config.yaml
n_layer: 13
vocab_size: 4096
norm_place: "pre"
init_std_qkv: 0.025
lr: 0.0074
decay_fraction: 0.558
steps: 6623
Each number is 500 + 50 x the weight over its row's rms, rounded and kept within 0 to 999. Layers, rows and columns count from 0. Numbers have three digits each. The size before them is the row's rms in percent of the matrix's.

# layer 6 attention value, 128x128, rms 0.0728, rows 72-127, columns 64-127
119:408493472522534519462552441467490593482520440421442550514548505583575419472526499496502497528509435429465602522557515580632427482546536482430587441470483568426480474535444492474524440384445500
111:467521509477448490449532477539490423517443461522512440517459397591517501463566477411490457512516467587474443438487512498476500589603538449431532422448475593455508562570440513568497529572503555
112:556524453549489527495412485459466554538477540551543547602535487495475528553587548420549553500511505474503515470540541492481490539522576415478475472447546587533514541448484607402450548521487409
101:493462506517477497519533482638530552455426516448482581493417456516440536468486490558519534469469492499454419477392483453453504511591439481598487478483511586558430475444604468505430457480550444
084:465503406461396592505507525498489472473487531499583473507538420592580525426565428493541414483470582454533482472555432430409501554457493441605472546525530568577423504425599510542455521484520553
111:517535448524508440516488514507542439575429560578484488600467485462476532515415367526409482499468564603453542523523599476465575526509503497512455463488493442412526530574451533510450459568448502
089:539545533579572571507489478521513503480430414518552512476548570402522462531593458545494560426540486565423448531476568584464485415585502485497575478503481461469575460546564426433594462465572494
093:473497458432531426392486503450566415509437527493479418538513464514473560435456518499481367581555473553526433506530478437524522550548523495498437543594457499529560514546468398534437582504471537
105:395514449536605563484611388461552579481407548520527589496490557482465549551466523524499561530453428544422542590416523598563528524528446561456490484478495540446590530505432487508495463484447443
097:519460510441535445485535523426490400512443456408526479558459533482507442517445472521521508419467547498476483402637602548536515540584471479432581503534561443461523565522504493448484549416465592
091:485538443493417501489433482451495453531606514550459450567553490550475524533458487488553577529474511532519529427549524486468518436383482528554536550473444490480445492447461419525477516557484400
100:511481523541514427533519504631505492586634409497506494506422471534550497522531483455457488562431447599495350568462470556472525496448499469491490436482578418421516490493547481507491494534533444
091:564505540409425591466382508522478544619564519434481570480555493407496470555589467505470576514500411460558497406503621501472426482456507501520505509512522566538512525490533465370504554526477523
109:489500495559439473422460491487454507595559543453457562538605448541594397450544496363487426437560549532517441476517444515509493530568505529425489470470435520417493471512534526443519482563551463
107:462461602508537509581628462462392510424529534506444487547492485593474480526451497421511553534534413479500579574497544509463561529463537526512389488440488541394564456525464501432485490416384461
090:579482500500567479558499527533521466608487468550465518431440536593523365512496478458525444561426455437540467532565561570496492467468482535567521398510584518529567510495479494475491494471528534
111:508514529461494460463506436529497448455463582385425506388472520453553433536496522532526500487558503538502488559399468594562446517539479516503484562544436439465421554493570563483572548517506489
097:460577487520565573532518455462519579547485513518553453466508577462463462538517498490545553520486590470524542585534532422520416485374510462508540510570488566428625494485484431409375477523462508
100:402467490446475553498496520544465551469500552542509527454545461558524587511504442394584444539435487513511555479592483469539507584502463506589438565518497576455436475535646466505436417520463477
108:523471525470418580513524509472495395533547512470525487446529542456434487501538536432568597532554457529453534556447518624429479502535547546538488561483525540418457506558472567529546477496451460
098:474543523486506523433375536419499502503566467476456475477610498457465505507508433469519471484539558548461553494413503393603507471545522463497539445492379529474452382499452393458449517517495482
111:447511585485550596597539451524527554424451490434484516478583503417493489596496525452551561495553504487460593544487526484582437454435540449466583457451472556477560601521514550497458495426440497
105:460523530534554515553538561633500440484515516464516505498401396466526438449421471514584479515535503512470544433559497570472498506504410563501498479470372484460399544541504560494540474526520557
089:502462478443553540586497514447472441509458476526497456437526532464463483608484434501465493503560436468542486587469432543549460494523609479474624512531573495486397474441597528637481464500458557
103:458452537481506526478566476454536586429500440403488428448550571519556470614409555434454564473457495453526589560541497483518507522471508506456495474421518445442505581485589477503515468423426513
102:529455512459432590492529484474410546420542542460481498489511427541557495567501502486593411479477458480517580445599491474531506566511506465509597487520495518445480434538520533539395451431519576
117:534536556533529535564528537525469450534512562502366481463406388519542485369545463493457525518561490586514509447565452571505526520511490521472583422477443521445469399596508487440508479458541537
096:497496508453540556500543484551459519515567527520526418460505506581592589478533560483437544478503560508481507536488483499583489576506477467494418526530520489447576489511462439569507554533503631
099:488597452553528472469489442381438565393441495514486460528474493506538520522605405529499474523465505516500553465607377452546476584505570559531471495404512516409552469460455541462502470450466506
120:408466563456495470463617525420366493469477571430495528547510506541581481515562478502571474483529415480478451513600367513459493541486487570448622478409565454415584491529419507572487446502473568
111:518446543483460590512527506499489373431514509515563496482553360531534564489469536542522382494527500502477476454490480486480552462548461474546472510580457509491380522511559493551473541465523488
088:534446554415460509532503464489558533446558514517512414515455483526499516427397485513513574574475487511586468397620423533425445498431480542557469568495529420556379477525501400455409515486472600
095:499566491541456486446522491517524502451557497503449415455462545470453568515440384533485513514432523544473485395473455498571488576481427494547529528500367450504414506472563426562521508473569501
088:476430567379512416488510495536618520475421494446536529578509511542459427475390566431489481533531524462572390525464538499473455574489413498537449562570540511527431469504458460613445493430529564
100:614485429461468577420432498465603469545510450549486441500607549529459603482423419472498501505481531520499618358545534545515510479489508490522413470507515486500494544452450466509432574537489583
071:543531530484457445448458508470573553433476495471412523481528515530552473508546466436529481469511501572431485510454436450592570496533520492505441453426484464539452533508437489488526526484453549
097:543413544456536498571569444528556572470540433538606521469590533456466580504471492419473572421456553554503428498524513515486536586456406607510458526448568526470515555405515491568442480444448501
101:497473533466584488433443479403485494495518488477498409509488426460451437497552505548547547492569489558482482429502447494489509460495598554491583480371451518504476443586478555529470529471505531
105:523454554412515479514407519576505490534546405519629494547585457485527546427559527448451497535484504542532422484520593549446465512471442497534395599550473489485543479489484444419516526481527528
103:467494451509577573452443498346439511547438516518468469438512632464452545559457518497365580463550535465487493485509519470510441476538488509391472591534411518529466546497501551516449429472469523
100:533517416479431522488587479532478462535556444470483490529481518496400482532449504394545475594521404526566614484390598515497544491527514411518607537524507514504541508506468425555467502518430403
091:471414486454498492566484458565562491519481506488510485489471487455516499400457481481564489525532533481481418519479558572421491505469516449475515492535531605520544494478493528521505525570522501
111:540453518458556510505435452504526497496512479522507483454436548469478503415458465467550529522505553504517499416441530568473512450450417553481409616459555440474512557442549548420467510570499537
101:386558480413516522421365493470429482457555509490581521454461434581499490432489508485446557565551501492464626535545487503507516515501510543505485574469435528523417425582407576523487425389506561
088:558547536483493568497594530552530449444398449522488538482412519521551531441441470476511495528520491511490473512490592590467504489624439539543473476526443527545423592594417538501469549453524492
096:550511596512511499497443492437491496479446566517455530436604457512418449579483493367599503461468433518494623412504480486561506495444499432541541458501448521443435537473486497475454461553514446
100:536525428553418511485368577406451558513557487573500543448602569492403596536491529537528581459480550469512599492521558454603488478434534451475487593577471506507504448458441496526563545541458405
094:532516478564431425504540471497480449543531491505464519561546457448540555522538444526552385463498570529469525414463437436494553467584467537473415517520485463425415546534471596410564479584440555
099:527563472560576483541511589512497407531469428536510555495462552511527475411515505462495522572592488436523565478555527568522467438562458507443422517509491509500471584448411594401500449498430439
103:469422490423496462543408534607532450520516587524509534453443525587409469484420527512437592536484503566549482431535579504502560554490473463535521558571489436544461494543533411628537496478501495
097:430490483475476532488443437502436566508564500493551526529550444535550477493578569441504502469543428488496411626471471483498461490501572480453485537525556572544486494502483510497442487499544472
097:468513465454550557526627426496475472564436584452500528449425595500490491585546546519463596490443464406505538536447487489416468425457440546538527537536600513554547605411520552449535514558491462
096:491442507532639505514496533491516507604409551526480499447570519487442460503487461542405556447427415445572496557451461514515438559471539522536458397548544507526512523515515423602565400547534470
098:432473519514465443492435518604412474549556485503478456529487448499489547478569548558451481528558531548393442440401474498516571482544510478539464505465436499474441437525539557587608502470551544
106:471469435452496422489510497522559494469476445357513502621507531430554524582414573516488533496466486503423386488522553474466524548520447579462500490525449480538428596524454438548488455491463506
102:479590550471512564502528449538457511419525493487536465377424604454493469521568530540567580563537487454398537522530467475497481395464504492612566579469540473500520528485519479427427505414429537
# layer 6 attention output (transposed), 128x128, rms 0.186, rows 72-127, columns 64-127
109:526440462552456378531418512469459507599480560463480545563471521502520515470431450486448533512551513540463502431497441519516492533477477492530424556564548476538570597500475539474474460620445483
115:528470493483526472620480446477468570486513556449523544501465580558407544462495556528571501530525464517514494454468473536511488372493483480508597540489432490504466512446529574495543504548559399
113:494528458618503626492549496577520517488415548485425499616396580417534445458464454474502460494447446524514512491448438513467547500557528520485510526554535491459491467417515500567485531494487537
105:525502584566418518495416507534462469494472549610553521439539464437457507603540523536497453486527467543454455432446548540478375452544578384504527545561435434548521433520599528515538471457497511
087:594566616474507486455442557479576462507483503482476584525412509549540469540425527523542454404445495471505593473485478492454492511545521375439480543461425529565522514565556535488439416550511549
105:460484507459432523459505426507436498437545460418600459506472527506437535449506549515489549463509532474478486537465465474644502413530499603588588577552479535493492437436485513518442563481499476
090:525486469544506428492577539508508473575431502520484567568445532475554512437439469517520481583533510513591480633494497526621401529410491561435454473553489420500498524480509507459460480506493617
094:458518552558548341491546448533440557455565526552496450541579442501390505500440605565424598519471491425448566503529577491453471544492491533460528489391497508506498424525493528529501448466478428
105:535441435536431477467478484533410519584486480507485473521513457473514471452406420402423462551551530534542484545450460465528427455524557542460448506534530368558588495468524527471521526528498496
088:475535460527477525430471384427494526578494486484423449600533545586421423404475514551449539538508478447513544569536484542473479539471469447600449461504550566488534501433507467499479419543457510
083:485426489537521516543501441557498471417461447393470462477534501458495504457543471419529539473566528444490515364450447514528497565565628467496555534528441545492469519546559476472469626529571531
106:563462494502478493572511471502564499466433570507544413469595513583504521526507507524517535505532525447542445433435455501529404478505507600577521564553377448464547590523513494524528470513581469
105:548495402614552436482490451544569433500444507508377428526536548458489477457475454493585459435491523543463498475569489564433539466546552550631535524514549588501554606421496418557525428491478472
113:482505472628531438558480569442615498507496463493553413493481545519361481528450518540556585468496478535463453523505530466442569579492467554574484537476576456490532546505532494492513481498482517
109:528447620387455438559449560473413583528471528486450478488503483508496549438467496515381586614533528455419466440495435475562488466572456551519446471548476567550516504475491437541557575512534507
092:589515560523425498408543467484516467473446416519451524507456501474453509557547384547500536539575454448486544434561441539381441567465480553517497551448498481548496540467551513524631548513578491
113:473502448518486411507454542447547484524514477645520500456636477555423529606451427502582495595486580536481510548477580471399499481438439517580459489394469396491522483505507425508425475481505472
101:531488389471472399447458453477468512540544502484482524501470545481542473465443454481358460508436560508553484413444534588534560434572457575562549565556386471530479513445476532536482491461491526
095:526529432529485437522385566430483535567518470531480501511517465479462507555541518503476483537505519509457532471426505520432473558539550464536526563442434446513552547462465541479524451553420421
107:506536415484572447536556512553562524484404569521488519446535518490454455504458467534570470483476513546492485561435506527589502519507477413475494353462532409537504530465453437477453590523605537
091:484586519573596412458500466491523448534545533482536468477517547478505534489493509469418502510515545471441413483472453589456504537379504488437544484516480472466479493448511426433577423515387485
107:523459407506494488546419462470456482539466477548435631462472535531549506461454454513522503556491562487448446466495593462481534547560471592522517352493562478516485469452478427506459478538528428
108:534503520430374519546400502450459521458579438485505476465619533487473523550599477550586497539573535564438491501397552422504458461499408428529519461477472500565556565443536566498514442528470447
078:490565466417498531436477459483544484535467530519482632460487538537530498421515472373472439550523542477552511516510470532456532471409469462560472401428507488502539481535443498519561542487611424
106:465419418386561520633404523407435510548494512457484507420515454565526526491547462481533474538393590556427517486474515427483569465496429534540433472545503615456520502526552490470450529537493443
099:456559593499508512505426471449512526582481414474504523472510553511555534520512422490430548558504490525452616455548532577464514502469470444458435510518503549544464566365499510527573440566431478
115:515436534500531407497501463487446490583557455489452536564563577497436499561518560509469463579605526546523500523546445524533505448510458504491525518511523473498481457497466491496554543500431424
096:475615453514542528590523542435497469507451512444497582513431529613525478458420487544461430448410459493538524495508477492473554477520501505469440512427501534468455514516458534454473503444473515
097:552360525427532462481419521462496432563529549463494493493443579497668462521433569448346540501456559489414534551429570533463427447538501477466484491569459540529555459553488556519445480471427530
112:483420564481520550561425485515492509567545415425559450469474515514438478449361539470400533459514533518579513398540565620516516506527443513479452469576614535497472513462515475493521529549586423
108:483523582508548482598460531525496563537423492491483553541527473515483513531540492491487545547497470551464536522528459510531505492481595444405488531413499460528500494508528348506555402540472465
084:500505478452457528532465432480476553455571514481429546539603478489489496470573573498506485513500597503434590523545481487569558533566498446448464479430411562464438529565396542508453493591493538
099:506465501432484458451471529483506461494593474546480493444635499569595465515524572442521485452496639432478481538537599473470465427458557527496526485426407534488525499518511564467481399515398484
096:457565484491411586533437513494431566482601484569489572505558417515296568490564575487556520476471472465449488427580512524431558530494494521556469574452533484485534532520435496479489461510559435
099:544588454437493432462480418516571489507498489456361627535488546495495511484438504446541510549447545475445577545544459443451457437556555489503566596422457477494506527503498513507515492563440508
070:501433513573521543488466535534506491495482519489532578489460462499448506516414553498606437561515548564461431485550451520346496511462532530468522569526535485476505517540535541369480504509529331
096:517511423433509578506513516483513534490489452517521554461458407511486462476524496545486495412475479436544488538531453448523505499605544399503499403507532508456623471538495568417465532418596513
097:473551594519596502438555432515379483467475483547598491497506476515491535549553480504460547516554470459430569519519472578504486489498387463427420400585529525431533470492495568484531591502491447
108:604608454501515487529558544495531526455522513467463486581518524540506533419512520593525545444514453481516559560512432459575526515492516463484543475566446544467499609474409434481453452512491570
095:512511490484571408397488507479481449527474459517479482540549458478506410341467549414530441495520505551451593547551528516382577533446571505478510439530596567477539494466437540627532514569428458
102:509480474514482504557548470567545555492532625502396458412626490443522540437542519478489524484543491461504407458503482405603415488440490484500527395477435562545442492409512493526615502492524477
097:481464449493428478535539528553437594491608567460560435562452484415438597537567485415534402521508488521524532453462471546532551488472546500592510568457466435542454509373465601525590514527531530
114:617492361484432520493443527472498527480595564528395464506535463534390487543481557423544446530562539518470517528477507478493490506567542521584544520518378449507453495517403459589529525578458517
098:497515527442497493536455421474486469465508448464512474474509535547446553516508546526552573478578571554436510445472363509484618483457457410520500459545573517509505563491413486500441522612433453
094:454385448409469532545479518510426527472541590495540495508546478409441482516540504513612448463521486584481519556524412419549508452432512477500562475426475438489474492405557514536525488506477488
097:480517493546478422484443508505509584605494402503441523467508487455516519535545509456471544600626598480418445455526611539400533458513568550495571585430510468483509510418488469516543486531502435
100:495594442517562459370501491531585476548447499458426485521485530520587499467442502416451524537498418486565464499491419497404519465511567458488540527482562483459490552514468425498477536464449555
086:559563516528563500480517524422551541473513535478596509527523510472542495465467522576490571524452417516467446617512450466655493490472424476476520475489492541542505491503422484444405442563502519
093:514394505420445509432470544469579557529513582472460483626449461432502451505495488425486458500513477619486457494489447397509535500448566476504559481440570436479498530478460516596489494563456543
100:454551505521441528502520451550484470517530496562420497513573472540415543490622531471542533628549494453505481456527453459397454499469658469520459494378626476451478454435464529480511461523475455
094:459529452642498507603547506535522551440387546487575430473430504479414497476449507543539504444540452513535499389476438578482585618510472496515467486533509447523499576503483494533526474444592460
086:532500472544488530509515535531413436489439443520451546439501429420519453443523525488458412501460485443525492515464548484445422524539461504484453500494524622558536410547538496565495554437608530
098:446554475428503440523537459514427466500509448551530499456428538520509482488582491483546547511520617541452510445493562504458483447531400499500492543465624488545567495499471490389612580413491421
097:563565550585471573502528553546469459457439492516506451497520539496515508531479519485514551462512452483493379424567503562487428438467526483503515436519513545475485544476464501516567380515508426
101:445416477493457500533442450430388585446535430417543474474565458528459461368511433456674533449477470500470584462526567521530501511538463428525521527549515512472605628462509567450439528539515458
100:526431498502448589489426521544484453480421522532493577483527471463584445481456495546448412502462578504470474431525526565532448454514430504520439425492350544513507574461457487566503389530538451
# layer 6 MLP up, 512x128, rms 0.131, rows 0-50, columns 64-127
099:502468393556502515477496454552524483555520414482505626465504409470561541454507520617484506405593490559455533516524517430451521464485480538471563488528530450447532516495418529485488434453597495
106:509573572501530502484511587490546515454506498583470494518397598471477493576515533567515521464549514495437484461424442388435530513477410474580511487542548405428509449577483434548614493517459522
094:435444556530514523483486438477505482488454508537552417522577475533495640598468444527533604484561415564456441484469477614557504609474555468496487490483503543410481495448565378504469477508554525
100:468405448493566516469535528499520415455443540559602532545470449511510407499444461558540480487549506491482534542503426554444455500520513522512575501515446453536453556535460455569536530389566534
092:538461561401513411450551526422442477503488570551548422455540514506548556455485358411548486483522559466532469486507581466551509506440515498520522509439518485513420520468471482516545493549603386
106:652451557568506566512524549504501522429411617509564525586478410542454524527429519562477499410485571464457495502463400499512496490543454470577516449556423541433432535515551577510484464498543504
105:603418471438435530549522462354487596532493456463507506482528577462502509557446557514457574512459491543521442492527426491451540440508525418505530559584498521506481514487547483475562539531546501
096:529517435487487485506415528514405533481544455589477472491557557512538507461502507513430501587470570569512485521408480547506503566531574474562604540410490441500468421458531423414441459550584510
103:455430458505491440492410522450618477448465527504399541512428475446579552481534497498513666485508493555582513536493518523496451521508539470532465502632507471500516581522522503446496538495581426
102:471522498490452538454515477502407518447435516576465551539468460576529478413549410609566496511471515541567480505489514450492588554548513539409500464550507450555476430457447515445546535406479479
105:486504426545408432493536512471485472589472520499520445449390526403553595488462539443446498544450530531510465540560530538456600503433489439441540605511549497469479502404494514486487458519548442
098:425469551470579427436538541524512455499445555549471501525548566573552454558514496534484544502481538496451568548551469510481569503442425460419542512470556461466365469518439627412538545488581402
100:480591502603504539450434462435483545478514473538493477420547551547553565492420513453420421539512489492420546414564507578385435594537479509465578634554513478505512482533469418487411450470512508
103:529541472523481526562492535452546484505444472449555517520549467486467453553501515410540523568497490552414472436450430553524556486495556586458507591516527526559464516420496530518521423556507497
100:485431515571503519533438528490478474447627470422463547458452480435509489446602465602496427394545527428558526495498525521500469500458471446515544468478496514508511527417558458514428514615519495
130:557521511457472558528480522520464373509475460491489522530586478513522576430541423543497581575509494559465497508456532548468480515454596550522420495582510459512437487528468407467506461529490511
101:484465599500452435473531455466443465522517436446550455476586555497507537439488537487480573407462620463471440583446365524611481546520463527504505501532507480515568527586573460476404526511539533
094:532463470453505517463456495407571467495496469603450432566501505468503557485483418590415551487474471485553479476492483439409505511465588494507454484567486473506431591488449456609523493414476549
102:426549442513479650460440514547513431453511510510521558463525435490471543614422446512470589625465566478494481468552426483635580485536479536475468527449520449415485511507526502479558501476498522
096:532460491507518522503447445452499547554515522489571457504557466546556479571442512434583529400573480535491572504532471413519547561419564512411450421528576509509535506534512478450495451511564499
090:466525415595508501606494496484412464493481535512524440473485366503606478469529426440519409562534426473489486458441519553476479531455500474477453552516468451488567474560628514432576530499575486
096:454530603564497506443387504476532477465499372508491626489502620552471535451562545496464496462491490474481536415548525480513467430567463456570530506502541433530532520514530451602541459568453445
106:444577479497505471426457454478506478472455450567515476435570547544500543480526541620506523513487460442568441512572406511559547452450415559480503371492553484482556498461472530530540390503498419
104:551436452593493551385564488553509477525432427506551446475531398479540502437471544518461453495528467526484465454481525511520549441491516478374454480516427502423468487532461454578622475477447501
104:499384511462469510471510579510521490524427437490539505502442585560480554441401590609508505433617464452579501513542520554459379499518485504524410456514436585478502497501504494479428486560590435
107:428489541394555499517499526447499429474551515522466502489526567545490607571485461556412563554588450504466569570500411455473506410479478607478426611577546512448502461591569500421470439446539542
100:552521523556412567528575559489459515459556449466550469434426454513518466393515445536526445462474508449486527577563532601541424476459544552485446477540527560525524384554436459511498497483510482
103:542547439588519406498482530481498556558484424527545516434524547460491542546481450437496550442584522487488476433472520458504440544499391531541494572500475511480473613468471529499562526472510489
104:547582532460549407489495522526504464459481522538544461508519428565507480508488489415474563496459501474523518568532392502487524476481456428417549488519570507482456539466528431505575512533555423
095:475530515473512529456609522449499519569514464550556527441483464527449439531462477563550527506634557474492504430497454527544510488436593593487537498508536465552496488448479493469466541458492489
087:509566464578425480409461422537442548468513456500428446488596495475581500454538503474477520508496474483592484442475577419427543526517590562495491551541573447541490487455499407435523582424529489
099:534451494572537484538475398487476488477480486443492501468617649547469467552496507546438457555470513503459597410510516436448555502515562470374520426480540452570536512571513512485519513488562527
105:519476497470395542382535553414548490496486496458462487517522483587502497452522585503485525456530417436406471453511489591570548563441464477586525456531504601571501426498491543506558488436471455
093:501540463600473578521466429510654488568510458502451501499536495423560416559484505521602392566528511518417514516533441468482518409530591373411534482435486522495451505476591437545464528507458477
108:464541466439441464516442531503556409599514559490480568549502539508479541549495498499559525500464583546474486464538544419547484518479529417414536536376562517586476516532552539470521498469489483
092:496536593591477551507498473456525477431514488548486369482448501549480480473532445504514577395540457499440523377512540532496529543473430446446533563492471503527459499454575457423414527533530517
100:462586508579492523532610438495460428506366519409425602505466460560493463531475493475516521498536484504523523447470460459439459513591533460591572486589549458519558418542498470534522524504499413
102:454551497415523425511612484469512440449512548432494466479509504443462485506519490417452515545459533497534538471473503413545524478598499549495482521563493552482529502509522501484605550498560562
097:485469448519486449460538417565487544487459424557498496517529528580541501451505449444482476506511563461553488462465513616499589516483506630453448510546524471525500533497446444462516516483537568
097:497513511479485485567465618467518602506430437556493536482473616531586555577457505523456423532555587367513483507506488417560466477616423520500487448506447459486602483457473460471554533511534393
105:500464562490466449509461349518453487548582484448494459473554544515389476551525526571495468535407488554497517441483467490526524476524563492472488537490465558515472537476445479496523513499543544
098:523459523466522512535458458420426533471474525491484471527444501591515559444381535560550469627456517470508456481488534562491505534622534462468522565492502473529505495523522526493538571542528583
094:486457536470468426516587581407576476548514450468457439529553496475485519573497587502594476590560506501530605452586495429461488518494506509525491431439493542481468435463454486475481594540563515
097:523496513557486489623503406536587385418424570386567501504462448538536440523474506532541468459453456522555454472428511521516536536541540505512477424521576416536570539469464560490445507516544564
092:483513478458419446404493523481505456473450498492434441585447489469532511508442514500572630487560423570419479430505390506459564498445514470459507489532535607474416503542568525513438500518536508
100:493497453502547423447540503515571464481450468584548596512585569515516497433508569508446506533560480677572461516530515444486441430513437486553422554554529395487488558592575507606418550476506526
095:541465552550563527484492482493544434439466511390439501510483478567519445534435550584561494558507495490506453496490489565524501484502491460506440412470558456571518454478473549471501460521489425
092:458468535510451420501476547442467492431623441450529512543417514420454541524455524526518595479522530579570385515508461467528527530475411559540529543509454634512578442627501461446483531484549468
098:579489459523600459528551588498525500475543518550541454560496476422526467540494457535493540474582445521470466391481481513547485558495399551437535496602461514486501457495532504520526479535563502
104:420450581466448524491516510437497526544499516493522492490511384494508512525466598605473530491578501528429509567379534474453550512498603428441521452565417552496450501505517443514529457471496499
091:492564463533442502540559507488589398449552571552485463495443491522456475473490405518544611499497426465491471459556401504488488484468557504506383533606429462448470525506613434579506485490546461
# layer 6 MLP down (transposed), 512x128, rms 0.187, rows 0-50, columns 64-127
107:547520484465528471616482481501558606485589512524467446452495504511501462441511537458504458417571457599463488503552508529525526525456506433500459461418488522483557508488454550445465469591493554
107:544523524485491563595454517555571539556544504526489437470523573484506475478498487412410475427553516468527524507429547353492517486519428522549404543469447408549524522492496525524514641497544548
082:570488472519523472461490484499468492488604514438474594536414488482414492506449602569482389516494507455553523559429489404470538436460420545528595500466439565505492475645460570401488573521500466
101:536639527474529474526459453557517529425598420510557454518484466483521592510547469511449497531442538569555448452555601463529491517496452578545499546429517369488525491354453538507520477555451522
097:507439564384398560551442524482458453458484528498462625490520452576532465540530538395441477604460440559606395418578496503506455474490540507513479471589561495571509442506511580484488507512553499
104:467467504546348501490512474487500435563537550471533446625589513446397474554460512491469515464469455429547530528510537550596470484521571568524435491513537577463448562579403448520473496531455421
102:474503351499440487535540524545517510547499471451444522585445508526492533506446529448524485520469477525486511380525600560566513548497468447411553540570474537577441516447429548515469481471440574
093:559529485635460549459486506567540506476461515603510422474531527473462470416464505464487447468510524466455568501530502281502543544430475483519514448479553503506508532524485553391477570516576459
104:473528496602492470574568448542375478533510517450488412476531507491399520522493423553524445448468574538441525497440570445469581461567527588503529560419503508443491440537420467516566545463481531
105:433478467522465419539445481532495492592526509485538564513478567481501467488450551330474526506566519442481590602643482510463474484484513485565500606494435566392542576508584488558563504606496510
100:522477494551445493457542541473547522398453562497434547541588486528507518458532527505549439464566446400523487430541406447506527544427458460486409418526519541486557470580501485512509529460493541
098:516392507537462535456434447544530546563478348462540453513444502535487482448503491481466506528578559455471542544535562536522570450515457574459519566433517490547560500461456509498493500572439531
105:425436504461499444521380526619467591507475469431498516513536552512509449463526462480508537523454552467481518568574561491476523568482475514446601564496503444525444548466596430490468460438577419
089:494501534511519569533552469556546497438539465560480439478471472507507497489549437542505461417496485538546504525528473471447466479476412562554454442498408457563530468624623530423446482552528528
099:557541502491558564473506561456489551503503519468389552507505494530500540570449531455477581557546465574425568575543509562556514555492564502481441443480437480528399558523509487470449501437596437
130:496574535531476546601437435491474447520583507556422482505454517561471448509569410453409503548428441488513526482501585613498431535524523558535495482551497479529527442510517516423582515501520477
104:481493522510469542485524581518513469549431536530417381544578522497550557502504464395483506529438513525574459473461519426567453539519469496449526546492477458555459530481432556469461368557461558
099:522463572494500470532473432586506397533471545423561410467493467483547494484482529536513574489477490484484498481484573469655529497461521546381614539497519501537523471611566521404544524537481449
101:450544467550525503443456415549514584548477501580430431567527471486567535493571488591538468459463515471551474549511463441483413540501481415520436532492535405473519483405628506515523475533569548
094:451538477566498577562385488481601516552557448393485531405527434541608451472487574410447546565536514480600494536502578439508446513545446578519480482485558573528539479449584393520546538433503574
083:509437551436510554429456578408494513467459485518568550419559475519468453450369557582511467483595502482464566493541495483583492396547449453457580448522505491450480560517440507512448451602424542
094:535453506490442408489541435574446489494467531449495527661541473490572483499499550443431465417482401503551524496463438555508472518456463613447516518495546460519529426496463519482464496465601469
105:541446516553605481554417512491526506425537510398461532476534517436572490555479337534394473518499482483474505470521532497544472469498528513460418511490555494471475601512499520494513487515473537
101:483517523538487506453471431560464538527512450489505511450454500438582529511465532505514421503580475478552579529464468539467456463497529578474570519528419507469424485538404425533575485510528436
101:566566596449500447472486510423403489391510504552506620495424479510489426504633492489413448358481413499523488462502565466474572508581524571466449523581391548557542525557565535509489506517564506
115:408470546494493453502502550417492457564457548512568485483425520562455534462446563426504484489468526554470469444479415448524509512453508505520492447491461481576479527466515497548545468489472418
098:551519527496477421499426600366631514504552518541504554495544568484449513525585482429567534501516481408443529466520501447560484487530365469508500510419509587576502498500506549508497466518437575
109:470412503422494458533495540509412523395529526389494539471535484480507593419487544477451588549515458503450353460470539453502553514485450528467471525587532444466468495549453528515474450528480537
096:531565429531466500481508515457513514502521491505536514417531513505483502527540455488524418561544501517541456488525506535500480565500501434516445424453476394448537468462498471499456472554488551
094:533488483412448521416453509515526479449542527583536539472602523502488464485520444520488435459483545516505448551492617481457522477485589502404556424537470469517517475518465514484528474597551500
082:574476541384548514575544532452517510476504548498536499547454532441476464473458531534581437530529501518484521521512431577522458493505417493489523368495451534447583531514441542507516456579523476
092:481522443451459535527403498517551454560629424506499492537378510462416447501483520496480559573543446528523504592449508584559458435456535533646536530486550527426533527575543552547414519421560561
106:453500522514507522494445572456479447570454458516473679420598479591469506438540414455409490508454597560491454562397470463491536450523457534424575519499596557517462546533507472446486514460508531
085:463485523482568537488532561440435497555498532545498577585440490550542554482560523515432528464450433471590430419545526477466512611544467535553577567595472525442532498511516529449461535485628444
107:475508499536396531448496566494452461536459532478534578466537517491475520455503587548537530509588529489514455451424524428583413579551505537556505414566481553487505453602523457505512523504461437
088:555471558539552518475633447527510504495510536516510584552503538547574525485471453587545431526500552522620485594477504461519527412581474509507576483467484493463515563593482460528404503494502486
106:538494536436594495439467591527510546502484596477503447446536518597482527540404539457482506492522505487478544556430553446527468499456531412564506584532515505488522469487556571573417491517468575
098:455412475489493542458345518515440433475527466518529472505499560528531359477503462566558514556522481430448527462552570498441469549483505437499460531413476451504536498466491568510546417535511473
094:491534508543564620400530508582571552476560493573413500439507541447437510492497445501501549559549491597500448464604521528392467567545478519477509572493557515540471451528561521466495389443531443
104:483495422487505483455518488612479437479467521370424463532486560532392459497512468477496539484385448517552588487492564573502570559371536520515506459558540571447483588615468555572485543496504491
107:497438476462566477483449493488509454512558487418487445639543518515523560565509462446528466439570498541513564523541554460464559507449554552485547525436447526425549547497595493500511616496473458
094:535525450549487452528453502546452602456529463590423426495418481462543490509522513571466480488496479501517487487555468554438494589488554463507437513517521418500503434581562521466499432517482484
089:493489487611528487460488407472441487505540499516557478523383469460608428408477474563436506491506490476510468546567559563454572439453545507490473571483460495577450509541549574536544436504597608
100:556398543465556467444472469442522550513541469508504433452493439482463566511498510493402525528550476530431506482512490414613435508455507488520489476588563498409507486588441475536450467506419566
086:449487557491557466543447515517526492444408551477399538436491505552445501491508497404488496579551629539525587449499485522527451488438502590600552537511496508530509442460448510500431543452413547
106:501481478535372429444516533506412517563509444443494400525528454447509562525570493557532520427468501503462500500550437577526525381491455455462525451512522543499445475522542427452460658557477516
110:531468474550494458556438389564545517546558416533441501506514433452547521500485605469449571471518531460560445525418509475543510523467525498471536516488577537457365481518526443446495546502436541
107:465481535534498511467452455528576537401498508521543436483492455419484416513526491461431485513374423573547531560606497466608459470477529502470521556558554521513527599485427528561446435612493486
093:465471464437427503454500467482644508602460516556438510535536468471502485446552570575504563485554502534503538474462500484435595458524509469421429515525491484562488439463469439496501499476610500
096:436527486505417548633501494457457531588485513578497452503489527468460466484440556504499477607507488482538519556423528484440498541485480466510548492461506566500512457455409524460437536535520492
099:528546558452516562555478492459459583488459452607487456480437542540600468472477586519461415501498502498541587449483533433480537516495480551471584459414511606501538491433411551405554542492350461